Weights of a small GPT-style language model, trained from scratch on English Wikipedia.
Size: 10 layers, width 832.
Training: a variant of Adam for these matrices, 1379M tokens, 5261 steps.
Each number is 128 + 32 x the weight over the matrix's rms, rounded and kept within 0 to 255. Layers, rows and columns count from 0.

# layer 7 MLP up, 3328x832, rms 0.0233, rows 1380-1484, columns 128-191
[[155 189 173  74 163 131 139  81 136 113 173 126 189 124 132 150  89 118 100 181 158 103 143 114 152 120 212 101  85 113 116  52 219 162 102  98 244 138 101 116 194  93 191  92 133 167 144  75 165 150 129 122 140 158 111 143 145 114  63  48 115 115 140 150]
 [136 157  97 112 129 123 149  73 131 138 135 107 144 202 182 128 125 155 142 156  94 101 138 146  57 124 135 173 164 140 131  41 134 120 133 135 175 103 101 129 165 172  47 129 151  93 121 112 135 156 106 152 100  86  99  98 118 127 136  66 141 119 151 212]
 [156 135 107 118 124 167  72  78 160 117 100  93 137 122 121 134 118 158 154 112 153 119  73 118  79  96 145 126 121 126 137 114 128  89 133  79 113 117 130 167 131 121 109  89 123 172 109 124 144 130 106 147 112 103 104 137 118  95 135 156  97  90 136 123]
 [191  97 176 113 169  92  50 124 123  75  74 154  94  99 160 169 146 156  93 150  89 158 152 155 177 170  81 130 125 153  79 102 100 109 146 122 119 169  96 163  98 136 104 144 102 135 115 154 116 109 120 161 115  95  95 158 110 172 150 117 137  85 216 124]
 [122 165 164 118  85 157 117 166 131 114  99 102  72 102 101 109 155  88  72  81 139 129 164 174 151 114 132  96 136  69 136 130 160 110 113 170 124 106 141 185 143  94 155 163 128 152 210 104 174 105 134 134 123 103 125  98 150 120 160 138 181 154 175 135]
 [120 163 103 130 109  85  90 137 114 106 140 128 131  47 133 136 160 115 150 132 128  70 133 110 156 177 206  89 114 172 166 119  93 160 133 140 167  68  63  80 157 111 151 137 110 106 124 144  93 100 192 151 165  86 158 118 172 125 135 112 104 119 140 187]
 [168  75 128 119 152  80 137 167 158 124 107 145 177  77 112 104 135 162 131 114  93 127 112 136 150 165 111 115  86 106 101  89 140 143  53 189 111 138 133 172 144 116 124 150 105  82 137  81 102 147 181 148 162  97 132  57 138 155 165 109 186 141 136 150]
 [123 141 131  89 165 158 195 101 137 156 167 179 152 166 110 239 107 143 125  94 145 171 119 126 103 137 162 223 160 120  79  97 147  78 153 126 133  92 123 124 154 116 130 101 159 134 130 124  91  66 190  72  48 106 159 122 132 104 128 167 126 142 145 132]
 [122 130 104 129  89 142 141 129 161 136  76 120 127 125 141 140 119 133  99 121  85 127 105 105 107 120  55 118 147  99  61 128 121 161  87  77 141 131 102 170 132 156 102 122 115 196 155 107  89 141 155 118 116 109  86 100 146 122 121 128 226 136 108 163]
 [ 99 142 100 167 178 118 115 124 156 101 147 137 157  87 198 136  97 148 114 152 118  58 142 110 129 153 145 115  95 137 140 118 164 113 154 147 143 123 121  73 123  89 118 152 161  75 182  93 124  88 153 181 154 148 106 115 100  99 100 110 118 142  79 136]
 [119 123 139 140  96 106  95 125 109 134  84  94 171  59 108 107  93 148 187 135 173 144 185 101  92 110 115 157 130  90 143 149 116 166 116 111 193 143 126 143 190 153 162 144 101 218 164  63 139 144 112 159 121  98 109  72 162 100 127 110 171  81 129 171]
 [159 133  99  78 130 129 105 168 132 126 158 157 191 163  73  94 221 181  85  93 139 122  75 118 150 116 199 129 157  66 197  82 111  84 142 112 137 130 110 123 140  93 110 125 188 169 171 107  89 110 120 178 135 133 146  88 153 154 125  95  84 176 137 172]
 [127 144 103  76 131 117 158  79 118 109 142 116 134 134  89 157 152 142 190 116 135 116 121 160 125 142 111  96 158 142 133  94 104  77 130 141 130 115  75 150 153  92 136 131 116 140 103 123 121 101 137 150  87 110  98  79 163 124 160 143  74 100 183 152]
 [133 104 160 129  99 132 151  81 143 182 104 143 164 115 126 125 156 138 117 122 150 104  93 105 149 124 168  73  93 185 142 114 137 155  89 100 107 158 146 123 175 122  69 104 112 141 140  89 164 124  83 133  86 197 164 134 134 128 116 146  51 172 120 134]
 [200 149 146 113 184  85 101  92 183 112 163 132 171 132  55 119  94  82 116  70 162 156 119 117 153 104 106 107 123 154  73 109 131 120  98 127 152 142  67 100 140 110  78  46  33 149 107 123 121 186 119 127 124 118 111  38 144 165 141  78 175  96 138 133]
 [130 149 116 135 167 105 134 182 113 104  98 105 173 167 141  92  94 118 172 101 154 113 107 135 162 165 132 152 105 152 135 158 107  80 137 138 198  99 136 103 161  63 123  94 174  92 149 121  85  90 168 140 106 146 154 109 135  94 172  44 126 155 150 143]
 [146 134 193  53 116 138 131 135 133 143 170 157 151 165 119 135 144 121 203 149 111 134  88 132 127 163 132  87 164 133 114 106 108 206 146 102 174 144  85  66 116 125 143  80 149  96 170  87  81 167  97 125  87 139  82 113 107 208 133  72 124 101 140 127]
 [198 150 160 145 132 158  75  76 172 188 115 132 125 104  72 170 120 219  62 109  76 164 183 125 117 125 177  87 124  59 157 124 104 132 123 161 162 149 152  80 175  86 162  76 166 139 207  96 135 166 136 166  91 125 112 131 148 152 133 143 130 128  97 129]
 [113 153 150  79 115 124  86 141 165 117 121 128  99 129  43 159 142 116 135  83 151 136 144 130 101 166 153  98 175 124  75  29 115 112 111 122 169 128 125 138 139 127 116 133 108 189 108 144 120 143 147 119 103 145 125  81 114 128 109 134 132 172 123 168]
 [102 171 162 142 111 117 106 128 129 161 127 123 103 135 114 153 170 146 127 124 113 122 145 142 169 120 142 126 103  70  76  85 134 135 149 139 120 128 156 138 155 106 139  83 106 170 145  81 114 162 177 127 120 109 144 156 181 184  96 193 166 161 138 121]
 [158 130 172 132 166 111 136 125 172 124 140 138 126  97  99 109  99 146 198 125 153 126 132 177 137 147  72 130 162 151 139 154 143  82  67 100 209 104  99  94 146  65 146 162 132 109 201  75 101 184 201 184 128 130 121 153 104 120 160 159 144 160 134 136]
 [111  63 144 171 110  81  70 162 122 138 111  94 182 174 128 111 164 130 175 144 150  94  99 103 163 156 158 118 199 150 142 176 183 126 123 147 158 112 130 147 125 105 128 115 100 131 185  61  91 123  78 129 109 113 121 164 111 152  75  84 172  75 120 100]
 [142 172 155 117 103 141 138 134 114 107 115 169 212 188  82 108  86 102 171 168 128 176 162 133 142 146 116 128 171 169 134 193 216 113 101  86 188 138 138 135 172 118 115 114 169  97 113 112 135 112 136 125 112 141 128  94 109 138 157  93 162 140  87 131]
 [139 134 127 102 107 150 163 163  81 142 134 109 164 123 104 191 135 104 154 105 138 114 120 139 135 161 174 114 140 139 115  64 137 155 128 183 122  84 114 115 135 121  99  75 142 202 154 142 108  91 110 114 144 138 116 110 189 153 147 171 171 128  90 155]
 [173 117 123  87  79 150 148 109 138 150 132 145 151  94 149  73 120 118 119 158 112 106 137  86 140 120  79 165 129 171  87 124 108  86  92 134 146 152  97 135 157  98 127 150 153 143 110  95  60 126 121 139 151 137 182 133 118 119 120 134  79  70 103 125]
 [ 93 113 143 152 132 112 155 100 170  98 110 101 148 141 201 150 122 105 139 158 155 124 209 120 159 120  78 142  88  62  95  99  66 135 173 156  85  90 128 120 157 155 151 135 104 143 123  93  86 125  79 199  85  61 119  98 123 154 136 146 141 130 186 105]
 [151  85 111 104 145 119 134 129 137  93 164  80 123 135 110 108 122 103 114 124 129 119 168  92 137 126 158 127 157 124 170 142  87 125 105 205 170 128 149  90 176 140 132 142 165 143 188 146  74 155 182 149 117 104 107 103 137 144  98 129 175 171 133 188]
 [126 183 112  44  90  71  87 149 138 185 109 129 157 188 180 194 101 114 121 118 140 124 140 158 125 177 119 161 137 135 170 130 159 205  98  54 184 108 114 150 222  83 118 100 163  80 114 119 131 127  98 161   9 130  61 141 153 162 161 190 163  51  92 117]
 [125 154 135 163  98  84 107 158 126 130 122 105 162 100 118 128 161 108 160 154  96  98  92 126 146 154 193 138 151  54 158 166 115  81 173  82 146 134 122 108 144  92 112  85 139  71 203  82  97 119 134 122 123 132 127  95 132 156 136 177 127 153 143  79]
 [174 144 105 103 147 148 153 152 136 140 105 127 138 160 105 136 154 166  93 131 126 196 137 133 120 122 200 101  51 140 150 104 149 112 167  86 129 141 128 114 145 135 168  88 132 171  67 103 182 148 146 166 101 159 140 121 103  70 115  80 147 107  67 152]
 [116  86 133 164 125 143  72  93 145  86  86 110 118 166 153 163 105  92  95 132 141 165  72 189 142 178  51 159 134 101 129 141 160 112  95 116  98 118 150 109 159 149 160  75 106 112 123 158  99 139  88 151 130 121 139  84 116 117 160 121 128 144  83 132]
 [141 133 117  94 115 111 178  75  95 173 112 128 120 181 130 136 157 112 169  64 150 132 134 161 149  94  93 141 123 147  95 113 156 100 117 159 161 114 146 151 119 100  93 123 135  95 123  92 130  93 163 125  79 161 171 147  98 140 157 169 129  99 174 125]
 [111 113 171 119 114  98 107 169 103 140 103  82 104 125 124 149 167 197 173  92  99 107  85 104  96  89 118 145 183 109 113  86 132 142  31 128 143  80 133 207 147  71 139  61 131  82 119 111 105 109  99 134 110 134 123 112 168 139 117  86  79 121 128 126]
 [116 139 143 137 104  82 136 109 148 155 117 180 175 143 131 150  86  60 124 114 109 163  99 101 110 119 128 162 129 104 153 109 179 118 138  74 144 166 173  93  93  67 109 118 122 116 171 155 121 164 136 129 145 147 168 182 121 132  88 180 150  77 122  79]
 [116 145 146 146 161  83 106 142 141 113 185  89 142 140 108 174 179 118 138  98 161 188 107 141 145 128 134 120 132 163 138 131 108 173 105 118 136 101 147 138 151 138 122 124  95 151 105 146 117  82  85 152 142 118 148 171 127 171 115  98 146  87 156 137]
 [104 110  83  89 103  83 153 110 157 126 105 143 103  50 132 140 142 164 107 133 174  65 148  84  93 130 135 148 137 116 114 134 136 128 131 152 150 186  90 136 169 107 166  81  94 165 117 198  77  98 136 182 171  67  95 100 193 139 140 101  84  62  83  82]
 [129 123 138 122  89 113 139  84 126  81 107 121 103 170 162 131 163 140 105 142 111 116 106 120 134  88 150 170 112  56 130 162 158  99 138  65 143 113 103 164 163  96 127  52 116 105 114 139 142  66 133 137 118  77 107  67 180 168 121 120  83 107 113 138]
 [113 131 188 119 139 147  87 143 204  96 153 117 198 144 137 165  82 124 101 131  96  98 163 124 205 148 130 140 123 108 151 106  98 153 159 104 112  92 162  97 146 132 104 150  99 168 215 121 115  92 137 104  55 148 140  76 115 115 104 134 180 109 152 132]
 [122 140 100 135 151  99 177 109 145 154 105 140 132 175 179 147 142 108 171  64 107  27  85 156 125 109 104 188 129  91 150  62 139  97 126 138 170 104  71  79 119 154 101 150 174 128 181 126 105 142  93 139  46 101 117 134 146 124 144 133 125 151 162  97]
 [158  99 154  99 151  76 100 131 115 182 144 103 125 153 182 154 137 137  83 184 131 146 109 124 139 161 111 100 101 141 133 167 171 187 137 173 171  94 106 134 136 105 145 132 106 149 159 104 130 111 171 172  72 109 156 142 184 141 152 168 202 124 106 162]
 [ 82 137 116 138 137 111 148  90 156 115 126  98  99 116 102 106 145 210 135  27 151 136 100 116 131 142  83 178 110 126 153 123 161 140 137  89 162  65 147 175 173 105 125 100 142 171 106 131 175 174 117 139 127  53 124 206 149 132 211  55 159 118 127  84]
 [ 78 106  67 130 137  92 171 122 230 138 152 151 126  95 148 106 165 135 141 151 172 162 156 167 144 107 175 144 162 129 188 125 114  92  99  90 188 159 134 191 147 152  54 105  78 116 104 109 113 134 110 142 155  70 178  78 127 100 151 137  77 128 107 140]
 [120 103 109 109  89 116 104  77 169 128 112  87  77  99 122 110  85 182 110  91 118 149 155  93 121 129 132 159 113  50 101 169 133 135 128 149  81 136 103 106 108 154 117 101 125 113 115 180 126  99 161 104 105 117 141 152 125 128 185  51 173  87 123 168]
 [ 86 160 145  88 100 141 175 141 155 120 141 120 102  87 150 161 161 120 147 159 141 109 147  93 109 138 176  84 144 143 171 146 126 168 129  96 124  92  84  15  99 110 177 179 107 144 167 105  89 157 155 126 127 165 161  70 155 141 167  89 125 122 119 164]
 [ 76 124 127 109 161 123 140 143 134 139 148 129 150 128 105  76 155 158 101 131 131 136 119 129  98 163 134 122  96 128 127 120 143  95 110  88 123  68 108 147 149  89 113 105 130 127 184 116 135 134 127 106 127 140  79 152 168 171 131  87  96  68 152 145]
 [106 112  94 147 132  72 126 139 171  87 139 146 142  34 123  92 141  73 117 131 154 173 168 134 146 122 164 177 103 116 105 143 164 106  63 153  89 127 149 140 108 112 160 118 134 151 126 122  79  93 114 144 158 117 131 135 146 181 155 144 115 158 121 125]
 [108 123  93 132 136 110 110 154 158 141 164  93 134 171 134 202 153 168 211  95 135 121 125 106  98 167 160 193  89  87 120  92 128 160 224 121 207 103 147  30 167 110 156 113 109 159 207 117  96 157 133 115 162 136 128  97 133 113 153 106 134 147 145 106]
 [169 177 131 103 151 131 145 125  93 156  91 149 144 129  46 145 193  92 139 128 113 144  95 110 164 147 134 138 156 110 117  68 100  73  89 121 140 158 132 147 138 127  78 102 194 148 141  96  93 183 162 137 141 102  84  97 186 147 149  92 143 146 163 159]
 [129 119  97 164 128 182  68  92 135 128 162 155 111 110 104  95 158 106  93 139 140 112  80  79 155 173 155 161 118 115 119 165 199 154 151 188 119 145 140  96 157 154 129 144 133 146 177 173 120  47 163 153 124 178 157 133 126 152  83 158  85 107 156 111]
 [ 91 223 144 119 118 162 145 139 137 138 103 110 114 140 148 185 166 106 109  93 115  75 190 113 132  94 122 135 172 140 118 163 152 122 101 137 131 126 135 166  73 100 158 100 124 131 161 135 168 126 162  93 114 154  57 150 126 194 106 115 106 164 129 117]
 [129 113  98 130 162 153 117 111 211 139 165 111 168 114 137 190 135 126  97 149 141 141 111 101 137 157 112  80 184 102 131 130 100  81 199 131 113 105 129  50  98 128  99 116  89 147 133 111  87 134 142 178 102 153 114 128 143 100 122  67 144  90  95 157]
 [150 157  63 116  94 181  79 127 145 158 141 108 125 111 132  93 144 120 149 113 114  69 165 141 159 133 140 114 132  71 160 122  94 177  99 138 115 111 149 135  82 134 111 124 125  73 132 148 110 143 177 107  74 124 142 136 127 111  90 116 178  80 199 147]
 [163 143 193 126 177  69 134 144 111 110 108  95 201 179 166 145 127 119  62 141 141 123  96 179 138 137 113  77 168 131 125 105  88 148 116 130 176  98 131 135 122  86 188  95 110 132 153 153  97 102 177 126 102  87 157 136 145 130 152 173 166 152  88 156]
 [154 122 151 118 125 103 114 105 130 110 134 118  84 133 107 126  89 194 126 128 119  75 164 141 136 162 120  96 127  85 210 163  87 118 183  95 163  77  64 161 152 128  91 172 101 186 179 110 120 102 140 113 145 170 157 107 180 168  78 200  81 117 174 162]
 [133 127 152 142 118 111 122 149 168 176 165 103 148 114 164 117 166 107  69 111 139 109 136 128 106 111 111 156 127  90 158 183 113 127 122 133  89 126 120 186  87 148  90 109 129 129 125 131 144 121 143 157  89 159 116  52 118 120 184 144 192  73  95 144]
 [197 114 103  87 151 102 153 134 159 157 179 135 139 103 125 111 165 183 126 178 126 157 123 133 159 125 102 170 134 121 143 142 159  95 140 123 137  89 105 150 100 162  91 153  94 131 116 156  93 133 131  95 144 100 143  96 163 158 135 176 182 117  99 165]
 [ 96  99 103 122 143 123 154 112 108 195 176  89 141 131  88 132  99  73 178 146 161 111  73  66 106 129 190 141 148 120 177 187 134 140 136 158 151  53  68  38 127 118  87  90  68 137 132  74 129 132 136 136  98 159 142 146 132 154 116 122 122 144 143  93]
 [ 89 138 182 129 127  86 106 117 129 133 107 139 130 152 144  79 173 125 110 114 130  83 108 121 130 107 139 209  99 141 149 148 102  86 153 175 146 174  75  98 118 156 109  96 162 142 114 127 115 140 101 177  95 137 150 107 142 118 102 104 161 128  87 152]
 [145 102 125  79 128 130  91 111 158 132 153 127 157  98 126 164 149 121 143 152  83  58 128  76 127  97 162 173 153 100 116 102  90 160 135 124  83 135 149 132 185 142 187 190 140 159 149 106  90 160  91 116 111 142 102  75  96 134 139 121 137 110 136 122]
 [ 86 134  89 123 163  80  99 171 113  94 190 106 104 171 102 129 120 149 170 112 181 128 138 120 154 172  93 160 116  79  83 150 111 132 121 151 132 114 119 204 131 104  79 138 116 131 189 160 125 159 135 104  64  73 130  58 145 141 140 137 178 118  91  77]
 [150 167 109  88 188 108  84 142 125 153 176 171 110  91 131 166 178  95 191 115 162  52 115 124  93  93 178 145  67 162 149 198 129 136 150 112 123 122 108  63 198  90 153 159 175 103 131  74 160 113  71 105 129 108  94 122 195 127 160  75 140 185 189  68]
 [156 146 149 134 131 178  51 157 180 156 125  79 139 177  86 156 122 156 173 125 110  90 145 158  75 102  89 176 168 115 138 118 153  94 114 149 104 136 141 169  76 135 123 135 105 150 137 102 140 132 108 135 102  71  99 113 103 149  93 124  90 130 105 120]
 [114 127 141 134 164 101  66  93 118 203 105 174 113  79 128 162 160 146 109  91  58  79  79 134 141  97  91 116 136  88 161 100 149 123 107 156  99 112 147 139 114 100 126 101 150 115 123  97 148 119 117  98 143 136  68 162 160 190 140 128  93 109 154  97]
 [116 141 163 132 131  66 113 135 121 163 123 124 130 113 155  98  94 184 105 180  94  75 130 155 138 159 168 139 179 125 140 118  89 141 152 105 178 185  80 156 118  92 130  74  82 126 128 182  47 132 130 103 143 119 173  91 164 121 146 161 157 111 143 111]
 [141 150 141 150 127 156 118 126 146 138 112 114 164 102 178 136 123  75 133 103 119 126 113 131 121 109 118 117 211 158 135 109 108 135 176 107 109 121  98 129 116 118  83  80 182  75 104 180 120 184  77 116 174 178 202 123 140 150 130 121 142  62  98 135]
 [147 127 110  85 155 181 105 137 128 144 120 138 133 115 126 113 152 136 133 162 140 138 130 147 110 177 100  58 101 109 142 107 184  93 138  77  76  75 106 152 164 129  65 140 153 191 127 106  92 169 143 168 130 145 157 132 151 153 158 120 148 154 143  89]
 [ 97 116 152 132  93 150 121 125 135 120  93 145 120 141 173 158 172 168 149 112 122 118  72 118 169 168 127  67 117 107 134 151 131 162 136 182 150 126  71 209 170  83 113 140 148 161  89 122 129 174 176 130  51 106 200  94 140 163 103 180 147 126 116 143]
 [ 85 167 172 143 110 128 147 140 132 138 109 193 152 140 115 131 134 163 150  79 126 142  43 124  67  80  85 135  91 131  90 152 105 127 132 138  76 135 157 116 106 137 102 131 120 132 144 151 133 130 128  98 120 127 166 167 113 174 137  68 138  97 104 125]
 [148 143 110  99  86 112  93 142 132 169 182 142 156  80  77 159 127 143 155 115 121  99 172 156 129 103  72 166 160 129 128  73  89 124 182 131 125 126  77 194 123 109 111 108 145 142 119 156 149 161 124 114 116 118 127 141 118  96 161 101 124 133 124 113]
 [100 128 107  99 149 160  81 152 154 132 147  90 103 123 194 126 119 103 121  73 113 134 123  96  99 123 159 162 116 120  89 126 125 166 167 196 105 136 115  55 176 114 169 132 180 142 113 151 127 117  89 170  85 103  86 149 136 149 157 121 135 163 117 106]
 [156 147 160 102 127 140 116 116 102 142 140 123 163 106  99 102 156 106 119 119  72 118 180 125  94 140 188 157 147 131 155 174  89 131 177 184 111 147  83  47  88  74 120 147 169 125 165 135 132 152 138 125 121 157 131 118 179 105 111  99 102 163  92 165]
 [162 141 103 108 135 134  96  89 155 141 128  71 107 107  97 139 156 142 173 116 145  90 138 152 141 134 120 104 141 152  64 125 146 124 146 111 166 150 131 193 154 129 107  80 154 142 122 143 100 200 107  85 129 131  92  86 107 109 139  99 116 137 182 154]
 [ 81 125 191  66 167 159 114  85 114  81 174  94 129 187 128  61 138 102 163 148 104 129  93  87 128 193 115 114 147 146 120 124 175 169 128 154 188 120 182 106  91  81 159 121 162 141 128 102  97 135 134 148 115 134 120 116  94 114 126 121 102  74  61 139]
 [110 177 147 135 186 114 179  66 101 101 131 181 119 126 170 115 109 123 149 116 109  59 132 124  72  68 108 161 136 170 189 139 117 123  89 104 119 142 134 132 111 133  94 103 123 105  89 115 166 109 135 132 173  73  70 153 158  74 198 113 173 146 176 132]
 [148  54 119 121 134 155 157 126 101  87 166 108 149 108 139 151 142 100 153 159  85 169 148  96 145 104  59  91  96 175 115 109 136 181 104  52 178 107  87 165 143 126  79 144 121 118 172 100 180 151 136 170  76 101 136 130 121 158 143 114 134 146 128 129]
 [ 91 125 138 118  73 151 183 109 142 147 128 186 119 185 159 162  93 163  98 152  93 151 116 151 199 102 148 148 149  97 129 171 147 105 124 153 188  91 136 109 110  95 156 218  50 160 142 102 137 134 159 173  75 114 140 134 115 101 106  49 171 158 162 148]
 [145 112 128 151 123 101 136 136  91 113 154 111 158  96 147 178 206 176 134 146 148 147 124 137 202 168 105  68 181 147 158 165  95 167 139 186 171 107 127 158 168  86 155  92 141 130 183 157 105  96 141 149 130  98 100  74 115 116 144 148 118  89 111 106]
 [138  73 157 118 142 156 165 123 136 102 164 137 100 117 159 152 130 130 148 163  87 180 140 118 137 156 108  86  96 133 137 106 129 155 143  77 122 142  59 148 168  69 148 107 110 129 167 128 145 157  83 171 114 122 190 108 135 105 115 135 114 156 141 100]
 [127 121 143 134 107  89 156 125 103 161 124  87 130 148  80 163 108 116 108 194 171 146 142 168 142 128 112 139 147  97 100  96 183 141 102 154 104 156  99 106 142 127 119 133  78 118 138 103 124 121 170 145 169 142 102 121 167 134 163 129 180 139 170 162]
 [173  71 157 154 115  81 146 143 114 162 114 102  84  84 102 144 150 199 159  97 163 139 133 163 139  69 182 140 138 111 144 121 105 154 162 121 143 156 108 116 113 139  83  74  90 113 129 146 137 121 167 169 127  80 110 143 103 131 225 191  73 145 183 115]
 [131 132  96 115 187  61  55 137 150 127  87  62  97 187  57 113 163 168 121 129 110 185 113 159  94 161  95 156 139 147  85  58 119 120 132 122 171 135 177 126 153 104 111 155 128 136 188 119 133 138 130 123 137 126 112  68 117 166 149  76 172 145  50 198]
 [137  99  88  96  99  90  80 117 139 133 149  92 151 126 118 132 128 205  89 120 133  91 173 150 163 208 169 122 147 174  57 175 160 126 184 182 196 172 132 117 116 132  98 171  95 146 130 148  90 111 129 103  94 147 131 101 115 199 136 100  69 161  82 125]
 [195 181 193 149 156 105  71 143 118 136 175 107 144 123  75 135 133 153 108 156 112  83 126 120 123 134 122 128 132 198 110 167 100 134 203 116 153  89 129 152  69 155 109 149 116  96 185 145  98 113  76 112 150 106 168 128 131 108 105 104 137 138 107 156]
 [164 134 127 140 141  75 165 122 216 149 172 110  85 157  89 169 140 158 133 114 113 166 147  96 135 126 145 141 184 139 131  94  87 118 148 116 163 146  98 107  93  89 105 118  95 146 179 150 110 140 176 114 133 128 160 120 186 140 151  61 138  75 158 122]
 [ 84 128 104  89 146 141 155 146 208 173 134 104 100  89 157 110 159 126 140 131 116 179 146 122 153  58 174  85 175 119 128  52 127 156 170 133 184  65  69 126 204 123 117 125 104 174 197 157 142 133 160 164 137  89 172  83 127 192 200 118 125 107 159 151]
 [106 165 135  90 121 128 105  68 184 181 158  79 125 172 142 162 173 170 119  69 136 124 156 166  92 152  79 189 132 155 137 119 141 114 143 117 199  85 119 164 152 128 127 108 146 170 145 120  80 174 179  92 140 126 155  80 139 185 103 128 181 159 107  91]
 [129 144 118 143 138  83 152 136 104 109 184 163 145 139 156 142 146  93 103 136 132 187 134 132 115 110 134 148 111 140 136 147  94 110 126 128 135 139 142 120 108 158  59 182  76  95 142 104  93 122 136  95 118 156 151 100 179 147  95  62 140 154 137 124]
 [ 97 168 190 104 140 103  60 124 111 173 153 172 141 147 115 135 104 115  76 139 102 135 153 153 184 142 110 180 120 136 138 112 114 188  97 163 157 137  94  82 136  62 140 165  77 184 157  89 147 162 175 131 128 160 147 185 143 169  75  90  74 160 161 137]
 [133 156 113 116 129 145  74 144 170 127 100  68 130 139 113 118 144 153 156  79 121 127 122 101 176 149 117 131 142 129 110  98  79  84  81 128 129 148 153 158 144 136 133 143 107 119 121 139 149 115  90 135  96  77 164  59 112 145 125 163 141 109 124  67]
 [110 155 115 126 122 134 105 112 137 166 111  47 113 123 134 172 151 140  81  96 170 145 146 204  87 189 106 162 122 133 115 100  99 165 145 136 146  59 118 114 127  97 108  98 106 133 146 176 139 104 109 162  97 142 137 191 125 102  92 169 132 137 150 133]
 [120 155 150 152 138 128  84 112 135 156 119 134 148 138 140 181 150 108 141  92 145 145 176 119 132 133 177 137 136 138 163 178 117 140 117  85 181 139 101  67 143 107 149 188 187 119 109 145 163 160 117 156 164 142 114 119 187 111 112 119 134 188 120 158]
 [110 182 127  94  88  61 180 119 117 123 149 185 114 204  89 182 123 119  98 145 181 114 119  82 176 126 129 182 193 141 169  87 148 134 230 181 104 102 143 126 147 151 140  53 141 111 177  97  86 143 104 120  87 130 155  55 164 106 165 133 105 137 158 163]
 [135 138 140 124 167 119 124 175 153 112  81 133 140 120 169 174 105  97 136 191 119 158  92 179 199 101 110  90 134 119  67 124 118 132 128  88 167 155  92 130 162 152 126  68  65  92 131 139 169 157 147  96  99 114 154 149 141 131 136  76 178  81 170 118]
 [131 224 145 105 209 122 122 133 121 179 119  98 148 173 140 163 101  91 132  99 184  80 107  72 173 154 125 108 128 128 161 167 171 150  82 199 167 127 152  44 115 106 140  75 126 136 180  94  72  93 142 111 149 191 170 108 120 184 109 166 155 138  81 188]
 [125 135  80 139 141 132  97  74 133 175 128 160 111 151 160 171 175 162 194 111 119 134  93  84 113 160 181 105 168  94  87 127 179 105 150 128 185 126 179 112 112 140  69 192  50 107 142 104 131 156 110 124 110 136 110 147 153 154 107  94 114 128 105 101]
 [165  89 125 133 128 179  69  70 125 115 160 101 137 158  81 142 120 169  87 181 151 110 139 108  67 161 122  96 113 107 154 124 153 161 146 133 191 114 198 159 124 143  70 125  82 139 158  75 143 127 192 138 156 154 102 134 181 111 135  94 156 115  87 138]
 [139 131 125 163 161 102 143 133 148 110 156  97 137 100 122 166 131 126 156  88 137  65  61 166 162 153 120 121 106 154 183 148  89 119 115 184 144 143 144 163 156 142 128 127 132  87 134 148  90 122 133 133 165 143 158  68 133  98 119 142  90 149 148 161]
 [147 137 146 152 156 130 166  58 121 164 188 105 208  45 163 161 168  91 113 151  73 167 171 107 174  90 181 130 178 124 152 101  66 130 161 110 152  78 115 108 174  87 139 132  59  98 146 136 115 127  62 153  94 119 149  93  92  92  67 109 110 121 184  99]
 [145 125  95 120  71 101 115  99  68 180 108 116 135  52  82 189 138  97 122 124 147 155 161 137 132 131 116 165 157 124 182 154 113 107 140 182 186 146 139 134 106 123 142 120  93 102 146  89 141 136 157 117  97 121 171 105 172  95 172 119 158  59 128 172]
 [ 99 151 182 170 112  80 116 123 109 131  87 142 138 101  92 119 157  86 112 114 109  74  83 118  56 147  98 132 180 122 119 145 106  92 103  92 164 107 140  68 118 140  80 132 145 151 112 172  99 151 177 148  88  94 134  76 124 109 157 148 186 113 161 121]
 [150 197 113 125 163  91  79 100 107 112 107 168 108 120 123 117 120  85 129 155 133 142 184 130 101  75  66 133 143 152 156  28 115 214 136 224 134  57 134  99 121 147 142 154 108 109 146 121 159 193 156 174 153 185 111  93 149 117 152 136 135  84 110 146]
 [ 90 116  50 130 144 134 112 102 130 183 199 180 128 105 174 147 143 148 147 139 123 116 134 130 110 140  85 110 180  89  89  89 182 120 159 146 176 151  96  85 154  93 149 115 112 123 178 161 100  97  84 129 124  88  87 198 105  81 137 127 125 134 163 137]
 [146 119  20 141 114 100 124 156 129 108 171  99  99 162 104 123 140 101 151 157 142 161 116 100 129  87 140  90 149 108 149 134 159 105 151 141 127 121 152 133 142 136  79 148 191 132 126  62 129 110 155  92 120  81 132 151 145 177 148  95  87 132 189 158]
 [ 87 157 103 137 163 172 127 125 147 143 105  58  73 115 156 134  89 130 187 128 154 157 102 126 179 176 107 111 114  97 135  96 158  86 170 173 151  91  94 118 131 124 116 142 118 157 137  85 119 111 156 146 152  74 155 107  67 166 125 136  94  90 140 112]
 [123 128 152  89 149  87 147  41  91 127 142 146 109 126 146 130 156 170 200 130 164 116 108 190 176 138 135 149 104 151  97  83 166 138 106 129 119 131 104 133 123 132 106  60 126  97  97 155 104 108 189 136 147 154  85 118 164 117 166 160 120 161 136 137]]